config.yaml
n_layer: 15
d_model: 192
n_head: 6
n_kv_head: 6
head_dim: 32
d_mlp: 512
vocab_size: 8192
activation: "swiglu"
norm: "layernorm"
norm_place: "pre"
norm_eps: 1e-06
positions: "rope"
rope_base: 10000.0
rope_fraction: 1.0
qk_norm: false
attn_scale: 0.177
bias: "none"
tie_embeddings: false
parallel_block: false
init: "trunc"
init_std_qkv: 0.0361
init_std_o: 0.00658
init_std_up: 0.0361
init_std_down: 0.00658
optimizer: "muon_variant"
lr: 0.0162
lr_mult_down: 3.0
beta1: 0.95
lr_head: 0.0085
grad_clip: 0.5
warmup_steps: 200
schedule: "wsd"
decay_fraction: 1.0
decay_shape: "linear"
final_lr_fraction: 0.0
batch_tokens: 32768
seq_len: 1024
doc_mask: true
train_tokens: 163700000
steps: 4996
dataset: "wikipedia_en"
Each number is 500 + 40 x the weight over its row's rms, rounded and kept within 0 to 999. Layers, rows and columns count from 0. Numbers have three digits each. The size before them is the row's rms in percent of the matrix's.

# up: layer 12 MLP up, 512x192, rms 0.256, rows 468-511, columns 128-191
# down: layer 12 MLP down (transposed), 512x192, rms 0.276, rows 468-511, columns 128-191
# gate: layer 12 MLP gate, 512x192, rms 0.239, rows 469-511, columns 128-191
up468 112:505447490497447501494571414493456447488474501540508512559547488520492523437521464441555461499489518492469555493513510556490452479414478471469489492505472483563525463513445488519513449525490457
down468 115:557501506461498459466564493502533529545455480549569518536516478527471542487526539528488494538481499483465434436515464493479434525472510546475472491477545430560467501503471468510457526461519495
gate469 101:479425458539468497482497425521543495466507523533506517517479470526491447476592477488574539421508502479465548455511475465539447532567440534524499537479470489486522570476481462564498492493549503
up469 112:582507509512459618437513489502459529557480508506473460459508521513531503464481520509551475478505553481408523482486501493503585499544496481502493495456505520526503550553461509463520483548536526
down469 111:520532448535560530423468458483488451552524496511459530462418495500441536525557535339453539478492484466575584439535491510524507491529523478554385582510470521540578424553470449474503549444484531
gate470 107:433471514511567494590537509553516451452492521525472441564497434407471538500490498576512488449526481548518526535539537521450518518446517543560424523489437552611467496495497455510501457473495477
up470 110:444499525435518445513574479507442482526507517501498531523539517447439426528567503542503502465483531528488457510493500430454514489521528497590495546432496553509512555449468483490407529524603573
down470 109:425458528549536518470438523443445513557508524567506549523552453472466517468526499521574541541498559486425521443494408503537561496470525445425499521486494516495524460534567489455477456501534471
gate471 097:473433484568478503491559529472456426494478472473472467448466538517450472571498475514504525447552415514519454506508455476524513568576448480489552458518520508558501525521492540526521534518521446
up471 087:539505535480519543436500537519510471579547505487558523521581514527515484491508563487565448541517511525505556478525495520553554508437468466478405443458508511531478515507454592480422520533466515
down471 096:518501519536521504574506529535411510473493490486422506424526486525467532522506453447501549509497543518479495557541522561564478479536562452411423473475487475498539517465551409446495561506434497
gate472 094:499493462488537496446523412516451546529526545506491547539509510444452489428515512475542498522483521413481384459516498534497474514550508492552523533504508522507430504494517555492513511500514505
up472 111:499505509476484526494520456450449524496471518606548501453482532527545449458599477474448448472467478481419438459514446481486459472522434485477537521477468491495486558571580484420484577465498502
down472 115:505547456430524441460479498555569473572527463518529481443493525498477555517547481508518438466561497504524466528561463465554514554535475478502480518433498545486474563513527450493463585560484564
gate473 092:520540505505425569452491553519417453557462509521570518512527453521564462503475479474477549516522528512417532441503520516527518485467455534597493508473517478491518565517514483564516517538534468
up473 086:498469545511504523531518535469436450492492464508582506486460518424441426608462484526518474488523509498438462520471488557479501513549462494482546551545574519519519484537557544542460461515458467
down473 096:543452537501564523538464537512490434493505605500494508526478513457465464543462433473452508520483459473458519552491429550467486521465521489411493495462544539549524487540430502479481483570490485
gate474 091:502505490606500494501473498530492496520474462490455433496482477551472517560476488467476520491415547510423519479464489510508431526467486471502406471430438479418414415525522450516451546498502517
up474 095:493420560536511521600595508466528541516475517528478494512550480604565450501590492468482538497460486524521445473440447501517477566481466522515517488460488547534492526502513537530531480471526448
down474 109:474548484490506561489539504494520541532554479466513481499514509501519496459475475489510468457466492544548534484523552588484547472511477492459523520462524517485538508490451538457497467510446485
gate475 105:440480527528510525468525563537494547498522530511526518402514512463488566495509532486551514445537499506477522428537533481415538532541520512533420420478529467539490602459535461541490546504476498
up475 098:487535449509482459500458444526483459489449511498468554493494554483467569468453524440418459434471488562515529514560500461470515488479507555537421470503512537490534537492560564531485502508488436
down475 098:500449512516497551432473529498477447481524538468497482548505461543561510547475480495473508473527516526502498381479484505514499516515554553538464507461469517515486508522471460472478516448447439
gate476 109:503512408560539511482462483578541528459488561466469470513501468549500509496577393503544566527554513493471524575481400497463472432542511495456526423486515448487545493447484534582590510486491505
up476 108:487533500480458489492466528540503507444452423414479505502443482541501520508547483513531488515592498560549451510567484551457427502546518545467508482493550456489498559439486537459488546450487590
down476 110:585527497532505542455482412495529473507432489587476489506469450533476530476450430450539486514576464503479511450511526491487526561411506500522485535552512496552376559502570569508480458466476437
gate477 103:497505479561578500473514551481475547469522503532478482505502543558429524491492563564478461570475484546555474470470481508459508536468484446494496495568505519492426541491506558520462477496489532
up477 105:548513466482487493502475455464403479518545479520408499481539498475413527493533455546521505502436507516493482557502504440417435494544536519482495446437496471478502527510544407529521442520485516
down477 098:521489537473460577560488492479595531468469552487493448472477448527516484505484534489528596553417494491478486482492491553520498505495508437480533517516524472510472485517519329506540436458516555
gate478 106:560504443511484473527498510528510463545515516507491543425595563495441532570579526484522535492539503496487560481524590480522535486498509534493589457476481523516492549496506458548491453509442491
up478 102:515523502473505479482495510494407523573525485515494475461480478490458544540512496519466397443546538470498507509471621512465522532457510509439508392488528535472420472542452450492490517447461552
down478 104:493541585469495521435543476510443537494567534572529462511461491483464519510513556545543539555487469519527526535495535444509472500494519517513517464463481490505498488416567576524480535501490617
gate479 093:520445455487505493447469449523474481477522417501527466468415443475569471506453500491526467513469505542490574484577479512592497515552553525510482463498456600526450503530508497472538545512539428
up479 093:525468513539489511571512533478544557488475492531558534500507539564516528526536492513445507498523502539505543528557487436570527482504493534458540540473518587499482477505509488445534480533536527
down479 096:534471524467449566448487488474465496529502442469543477414509453521540512576514463463520460525423478540501544534541456489534520496483544533543402483528434592498529550551493480518488520450563521
gate480 103:447418476533584484510413555517489571467518509517469451461479573564482536594529498482547498478514551472446455413609533432486564561482455502467495446495539410528529494444452515496455458505529491
up480 101:491487485553598516549478482505518490439554549524480540468436409520532471476480545511500543499445519504541530490542534515475552535517606493463433542486490446542509498478549422547505489514488430
down480 106:486505575516484454519511497512516560500605570475482535527467535593576525486512450477505544481503540509451480398458506523432453516550462499477504512472479438448497481471480576431484526483487513
gate481 102:512452523507527486437513556524563480558521554481493512459535575530473517516533516387497511484535530552515525567555461418462497536515545459532482474485422448465493490465442478540491478546469521
up481 098:446503514561516502430577503518521553510489482456486478505502484418493513494495517492494516578494480508494414557564479446499491459501574501569418573501492531511529573455523487433492486472512515
down481 099:544503466548521508428540546471486504485527466548558488474523568485534492536511531486485505477523502456418540471510446524485558414425533453584458484569534569489517471504498494419499507515563572
gate482 102:420510501525470457426510494455537442517490532511543498486458560489453490456535473511486485516497458536524532518574506460488547502530540492478519528496525517480487477478511479572535477571451494
up482 104:540506492552411464480504518558452474523530529476547455549490501565524511547430509525503509536489512545559461484517508541537464489432538448585423473484562514457586481552435596522500463483446486
down482 100:485517501513510516505450532519491562453526508473460507506500452582514526543481491573500476525437504527567492437488490582494502481434471526549502518483525595489467435459540385489494586480446479
gate483 097:508424477470501490471497439568456416456479484529606471519391528534501465490512451521563493497540482493506480479500577499535509534549498489474555499486530539432505467439462451504513526555549439
up483 098:455459466487494504531493514446523469555488520453493557471467531528440506543556562507449480503519440555563596517535468556480443560491499453509509466537469454523481427442546524499520523502486531
down483 094:427528574497551468498594530472492498472515516585627522606481470491521449534508442444498477569524422536545531484492491493492579491466487503500453456479506492469509528492510519541515462486500478
gate484 101:436566515528544567493478498552425508468557465471457558497511511441487533453558496456471444464530526488470516412520524420558423516509454474553548570517500540550451517504447501544432440473454511
up484 099:544491531479507443492467489496514523491463482495505468457401405503544485477522444482533475589481540366536417501478532438553494517527471551550557475509525505578522475470438557476452469495522492
down484 096:491551486495474548510524517432514477533444474516468515506532469503585471495540457498482506490515416462578512440519548475437534503497541512502497438465513498469458577557445377504470529488469563
gate485 102:511522484438493552468432508513468483504558492491510535524560502496529449472566553490508517506523493503497408512481495525554462489478568446447534490500554499495530507470577467515524458456475559
up485 098:569485478461500553529443513470458413507590548599489545527559477464467449589500514510531549527449546495475523467463549528490498564554521490485511476444509449532531561469566495422550459507507516
down485 101:486531409488466469420483529494446523472494541519506544600555530505496418501566482519561543562448490494507473476527475512506543455488494546529601521517488517453557480491510598535564472492535491
gate486 101:586401521512475539562531453605521550537534478563558456482489537546494536538533501535492504508451497452520464507483500487484457484503483544383465516521513500549475524531573550501511438510513479
up486 097:480528428470540499594478556482500568510494486454468498434510460535503432463494546455551494488525572516489558481548514477443466492485473495509497512415513491483514550439521549497623552496499478
down486 097:559492420502522551530547497531519564489502482483452490411499509560476441522415542518441491493503499488486542498451506512465594545487518476496511488597509506433483408602454468498527576488549474
gate487 107:468506461502555451458522450520462485479461529471457542551500469539523493517496528526471516473463570537540518432563513463511481491449508523516502511520449507442536568533441459479476574456476498
up487 094:545565532536444468536473546534527410498481462471524496455511469541526423461512538485485450487483534496539580501511495582403469496502486403487499501502472620563543528527527425513527525521510480
down487 095:540519549516488513462490459535417458464482524520547486507523504499495540463528523513510544468481547443522597465473471522474496534499522561585555461525463576494507477520582401498483504490570493
gate488 106:490520520528511551526509464526481559530542497574530471435540494590470458455491423569464441503567515499471513535514453480475500560554442484440572429508471482470561483495485506492527477491523456
up488 097:421437510533506475454546481477503490520484457537508494577546502417453465447560477509548541511514497464483490478501525480602560505552484473465453508546555449494494440522515554537510511552477530
down488 099:501553505420502446447533500427509536406496511419494527518467496479534392521608492444505541524494550558527516539446555518519532500561551506517511466430553483503488524491534487519472461500488533
gate489 097:527429488461507503516592469482563504518511509521547499492500478556503543553502509523460529413491542429428520525453479486526535501488506486506526523474420526549541453533547456553562480507486437
up489 095:426529541454468540491509466499506496565495521543484458496462452472444584560525501584524512466493555416441553553497547504478483468496456517476478418497539554514465498534475492507542520474507451
down489 092:472548510524524471441486544542403537503498539523557431537512505511504535499437464543516474492550567495543493525536521477514526445484509539510533414559538544553566463476534499560505544556496467
gate490 103:468492494528509469539502537507568522504419462533556537508545425487472513486508480513430473527550513473478552533516555479479529476438594591508458542590543506498458496390530397530479481519561490
up490 096:516402490466490538501457460540473543469554581492476474577564428529465449452491498491491484505475571533394560507487531496541474478506488485471468534473469528548488459510526522491515531489416560
down490 096:466489534560485516464506418503484517450441525492481538572484454498578518548401467467508514506515479557487427468442539500514485533463514517447411505539412494502532410447532510540530507515520498
gate491 098:441538478497530503508497563455442497485515532480460492433493556543448519519457506588534433486531490487493501462449521522482539468502560565560534483480444555502469486485487474493517515445465493
up491 115:473530510460435519455494475454479529530471552491517511525481524475494422512491479555493538516548487554522529577457431539518504565510535576468478601474565507579490536517514465489481575502395429
down491 115:466589463543504450433553516470439476530620451475487459585510583543509510511484460555429483505484510485545520474516466455502477485516446517552453530434578449385483503523526537540539475593501531
gate492 103:474365510537511533490473495481452629547489536514483508454515460450411478499444551475460510457446510521514566587508580437480519544536486497460441540506502518524525457548457534545530568457467491
up492 102:502526476498547538522487502543449519489476499503493449528527517475509564427500597498502489492482496442478506422444465494468459493465506500446482576520484454525434511497550494460464511482491580
down492 102:524519530520481467515479489454479455453461546482508531485503585579450452548521481528543472483530571468442450541512530503471526498445478479548537550505459517492476489490449563552519537452488508
gate493 098:469467525531462493585507616491503495488429488406544520499541493504487478580524560467493471566492442515452559437475497507514548544523529500571428478403490508478486509557497476558427526504492489
up493 096:486532516514587516463530479513496518558529564551521495476407449487524546566454460523445457529431529536522462437524493516470491521555433549499437524538481492488495508486509505636469475528499557
down493 097:490433531515464486575544486479502545546520525525434536505470515525504440528448511486489454462523465434548463535551480448563469425531521399534523529503475498432502489572440531513480454576494511
gate494 104:489469481511534535491557512507453457534475516503476502505526456506382520537532517507511492542478569593440489470476509494507602512520551565520551503504463452504478473494529570534558473512489533
up494 095:433491484506542538518491444476523452501507428506492429492566535520452493509488561474508489498530482450501471574482530451482531520506543550523514451582502501572486477525472509501505490520535514
down494 096:527454525480550461512479492466504478516467531519405492408393515571521578484456454480537527490557429503477508544441497531436427468544460485530431457520439517472507512484537434484504514511560442
gate495 092:555465501413489501470470467504544474431418463517517438518465523488495528442477480550453516451465531461451581499440525448491505504520504532540481503554534488475491508550511505561535488512436448
up495 095:531492447459521500570565466455336462404495576482465505566513437489491572494509497479454515503510587526428472565583526564543434523498445443538519505560528469492475490469501572480497492541545559
down495 089:504493517459537547527511490515541543533458492422591517526472446454478522529501484475416496530492535492553474536479543516499492489501419459516479504495525485496539442534468587415491567526496472
gate496 106:533495528514494526551498552509463573490503502484490533556526552432522458527473450482506531467469492486471521471475549404487430470524476448523511459470490445532532546518508471490518445518455510
up496 108:493530521509473497538490470539425470465466502527443467490519504461471469455445464495473542510498505501518548543524492429495456553525410451498481489511540508433605541489533485524571511565491499
down496 104:471477482482515490520556487555547513534437572545515474397545527503514594501552528471447469475508506560460544419521494472504437494470510443510523501514465511469497431477474517438519524471512540
gate497 093:523481438508531549493473499467493541477476513530539476478515506481563527497482534511464483526426527495491551482499492452504500534572529492531524519417443538431499445567522526585507523491491456
up497 088:528495462560480483482468504554487476564449492481442478516476486512475462454549411497494527458492556590573474445488518565546462522539496550524485488488478511554459494558555441520501462520543449
down497 094:534497506515441508469416485498576465548446565513461531546545536538483444530484565479481570448465444455470508435478544497494483542536488492512485473518555535454478499548503407532559494517511510
gate498 103:542512512446547569451473479482550583487554497511478521453548480455525545470529520642540415548502481525485540544440519489508529543557483481549486512530561546401446533525496557515530585409457486
up498 103:424572551529483480485447468514483537469574523503505493523538481534531533490525438542546429564488443549428478536483536518498528483471544512519591479478538508529497537465572440559457512449468528
down498 099:500485531592474553426460531443509476502479520483494443480506547521512525498586458457526554505473505458492509436472427543498490470478454454566507607444494441563470530540414423453524551479522523
gate499 092:493511523471522456510447550603526546453562606539509465477581523488482511477513486464460440522478539497478454504592460545524559473469551527514467481442414598499453493555493528491513490559544522
up499 088:475510466501461462500550523472506558460484524509543451535493461560508516557468527446600572468529441487506488494441426456512484531508492500464454484444444408474523456471527561495438501461427425
down499 086:508513473468502583469469498420477456524491519518549563511477488513536555545407518501510568491487508474476484544428544461438529476543497482565515543539502408487539561536560459498505516426493558
gate500 099:467541553528432488492486566490483478434494515429470539481470498530496545469539534565566528500447515507560520591470496543545556501451477500467549440514490524475484460532533533506454545532442574
up500 089:532473450533522413482504468475568523490506521509546514543443548501531510474542519488503538591534528554433486456564498471529519498459456552480436484445482528556441496488469504504536455546505499
down500 091:424512511485505537584495530445529547518416467532511581605526486454501526447442440498548461454465413512475510566517525438498489506501480532480588549506539550494522464507487489491532489461501478
gate501 101:470492441458501437477490464452482461506499505580465499512467451515512490574529492584486515504477452464551508508574505537496449527561590504476460453479474457501549492503481533506469518496456500
up501 110:412513581472475482524528487435533542457515585504514481449543512473498461473463448510467471556489466452489490449529492506493524482497572485499456474469464482493539549426532541464498517497482491
down501 107:412509482532540510579562489513466482501514516512567488470447566531513496520484518473505499480505491549503496491492488476495516536579548524502511493430511489509552485459561392470473462490461562
gate502 100:460416398500531535446546497554464585502553520400429515472467485518463537496460485508510562533508473460465493576497489552555569470468502538457487478489488546512528518451507535555478494582527495
up502 095:566540488516492480520541547484503499491490444514490536472485516569469483507462469544544504416438525528572495508502537548508559468500496510480515509503485424495528530474528535478481502474597527
down502 091:527501526447432551400504492458480501588524506505504483544585516486507473491572409517527487562482494439451509547456525529471509503511493457486487523405486465497448516460480487495551503534525443
gate503 095:541476458507468491481497561493521447600530547494443532540442584441470533410478524459461503562489555520533544483500536468566464523512512482393465505517491507495449486488523484456487506496462510
up503 117:453435488560488540534512550499488528525500523507514504573568548424507496496465498473488497529458454521569475503482529548554461512473491515422597443588530503519520483526445518417535463508485488
down503 112:461508464462452538528561471458544432504491453435441537467453452475466459512511524516500533440491546492577485469485520549512576551502569590535510525466506554479519496521472488445569424523537489
gate504 101:514450535508478476504513465487501409477485526492602634474493476482486502509587582524505462461517485497547512404458480502549537424478480421561516519521479465545528458450542552432529479537543491
up504 096:534433553453525432497550494451501539550458486442472483467554468521482458485514499493483566543505579459479462466513501563544472450457535465513543536536546525504462493506510443497499433553538485
down504 097:479518453513460554516484476474476529488506529491521452447422520505449466495389525549455508456535546527526465533476515448499554485565461479449462564511469511475526479524480530502447561430481593
gate505 105:543580516497525458558488523551526546546497498469519508426541433487501436506538523470490407466512524488473539453516506473488491507586512481538503482447445504522541531504513561544480504460504500
up505 104:459522479505558482465503458464537482454504533559491508506483417504527501484493514514530478512418457525483412429445593510504623485490572566521387497422545469496513516512526430542521499553445572
down505 109:494514499578521483528450540515528521500527550460509544471516529498506483526493524510480553491490493436408529497439550485480520488586467458511506524494415529528467509491457372506551475514547523
gate506 096:526454550451500492461409541569519473498462481529530479414530462478520487446514557498479486482506469448419520508536487456529534485517517509495494563502494515512461465478382414471457469483476463
up506 095:548471470525477518534503499599507509531486522493516468542480448546464554451496477433433565496457485511452464507475469463537468478494507526503502554532508542436481502472478467492474500566504491
down506 097:479455510471542515503533490544572491472496543539540514601511450478455535466531522538471476523511531522525439405486501553522475535427511519526549463516503454451468501426501550463505516529545420
gate507 097:554550508430501550479500475527419502422518550491472485511527545449513545450505594540487504494490513497450587559517512513486482477554364515479548477468502476447570543466479527502480489563484566
up507 099:575587524482437447468496511514412481451482451443423497488498527485482470426521520457455472484506458478475533502570443475430514516523548625485550460558506513522566485555488426480441487555423466
down507 097:525480514467565533508526481557501461478458476540516485486476539472464439496499553520523540543546565507522539394502504533446491523463545455528552457507449497569479503544542308506461589455558446
gate508 102:473492525495514442523539525497502496526488601503536460504393471488467527508477534518467492483441440496546521453570418486431492502530504571490511534411468467538445455461480519478502517507477476
up508 103:500594435508525490557528571480519427492519520457520455458549519507538445440502475508500522528535514570496514492491489462445463500496564542517475537445457483489524488480472509540529545509536542
down508 102:526503472523450525429486534458553486496472441525541540475561423442547513504510426514484516483507505545454434521453533528522468516534552478468521466583555514519450516511466510559523448505465497
gate509 103:468428476565521537526516467440608518527479522530438486453541519517448486525524462498545495409442435559538483432502555539515484474519454513496515453477491462527481502514463419528482481518504488
up509 106:449532471463531514442509451555424426474470501431456524628446495442445473478514498480534469596512434542477476513491484573470492429548533469500526485447478478553520498527550428435426552448542520
down509 102:478501487480421506483506475485440479500497483559488506527497539420531546477604432535499515498440539509540482450466479466494499557494523608485487516432497540489549498504577509570414529530444513
gate510 098:548495525451499489541472517532461540502515447500499530427462471549494539509478597550536463545540480536461483587425491483420385514441556566481546468478515527533475541506502496541505469463528468
up510 100:465500505525511545471541535541512563568454526502501529514518575486527508466558455409565498488487517494524550572492404546405405528535486475494473481539531536480522457590524582465485596417393462
down510 096:492513530526540465503436493554498499466519472433485518514531450540551535552529508505513505441480511481532531508520394515496487531436528512454524532415500549510446506527533496581458485433438557
gate511 107:526442538498428431498515497529514482530532504470522492506494482531422467525575570531549512469473499503439449469531484438487559519500480495514497494576602516530528524562498564534530524508471447
up511 108:412450458487438554470574530489500588523555513556566477408518488501513565492490528523515511558535522554494562507460468516447582574484520475565509497503540440453535503508526502560476506476495489
down511 103:495482621513484508475557540470517513512530476516512554462494522542493451539571527527517546512411508544454510523579427453494575434517485517481553498525490509498495504464506406510538487479505437